{
  "num_hidden_layers": 11,
  "hidden_size": 64,
  "num_attention_heads": 2,
  "num_key_value_heads": 2,
  "head_dim": 32,
  "intermediate_size": 192,
  "vocab_size": 4611,
  "hidden_act": "geglu",
  "norm": "rmsnorm",
  "norm_place": "peri",
  "norm_eps": 1e-05,
  "positions": "rope",
  "rope_theta": 1510.0,
  "rope_fraction": 1.0,
  "qk_norm": false,
  "attn_scale": 0.177,
  "bias": "none",
  "tie_word_embeddings": true,
  "parallel_block": false,
  "extras": ["capped logits"],
  "init": "normal",
  "init_std_qkv": 0.0805,
  "init_std_o": 0.0172,
  "init_std_up": 0.0805,
  "init_std_down": 0.00991,
  "optimizer": "soap_variant",
  "learning_rate": 0.0105,
  "beta1": 0.95,
  "beta2": 0.95,
  "weight_decay": 0.024,
  "lr_head": 0.0124,
  "max_grad_norm": 2.0,
  "warmup_steps": 200,
  "schedule": "wsd",
  "decay_fraction": 0.701,
  "decay_shape": "linear",
  "final_lr_fraction": 0.1,
  "batch_tokens": [16384, 32768, 49152],
  "max_seq_len": 1024,
  "doc_mask": true,
  "train_tokens": 113400000,
  "max_steps": 3651,
  "dataset": "wikipedia_en"
}
Each number is 128 + 24 x the weight over its row's rms, rounded and kept within 0 to 255. Layers, rows and columns count from 0. Numbers have three digits each. The size before them is the row's rms in percent of the matrix's.

# layer 6 MLP down (transposed), 192x64, rms 0.316, rows 187-191, columns 0-63
085:160147112119144123073120129118153151106081109097164163155133150096120130138131139132145141120172125103129136129171124097135113189152141098112130077105128163141112137127125143085142104100112155
115:088118116131075171131145107149102151127152151127145105133128091130135143083151083126157151109131153127157151132147166096146147123133182133132146136084140139107160120158090103133117134175135133
099:095139126154137081142135106123131088141150131141136120084099125120138146115096145168114151164149160175051119135145140126128140115130139153120134142145097130101142114130142119184079147137142101
107:111132147091093127163162104186098115114088145090096106106173112126130109128089140129132104098124127136136115117131125145130098159132103116105107124163098114155182112164100122137155119096112116
110:172131127146166133134125101111117123106127101116108129117095115154129144124141145187155127150062145087121138144131105142087104096085129124138185144159138165139120140152109172129139140130112113
# layer 6 MLP gate, 192x64, rms 0.329, rows 188-191, columns 0-63
098:109140127148091126089128111082152136151124129141121110086089146162117127165149130124106143148115117150143118121117120173135142081170118087102109123135157163114116113092101134130182106124096088
082:141072106096138110152135150132134107102132130146145135146136165094128128083119128095132121133151121102209118154131144066110116123127140133171116149141125142113096125163089111130149147159113133
113:152109149143158102111113114108145140170123128123156153124116063136141143114123107106117142164082119119129145122138158172092063136128113121101114159158147177128155129147138125163106101128100120
109:119115153100142140139135132121076133118145134147117095088071118124139144068104120136150137080117153132164149133151124167105103137139134128162098115132063141138160101125102108092117128128115146
# layer 6 MLP up, 192x64, rms 0.339, rows 188-191, columns 0-63
103:076135132119154151119108079145128110064098152154137130107111170146150110106147121135136121149130091154131148164130084127120149147117113097146084137134084145115174114142146120144142104103110108
077:172116119104107103113114168150154125115139133139143124160176144120121141149124100096137101102154068101149131137159138112117104139099160187159120135091115125166107161121129095121156128158124118
105:064146150112087132161154139163081137124131118091107109123126156133086133120123122094128128138127134103132114158100160069119097134127115116157136153156112100152112136148112127113189105128146141
105:102107140178152184099141093165151145148092134115108167153143135149160094143147108063082135125111123137121166102100139133128118117129146141105131147113123133116121104124118088115157095142122125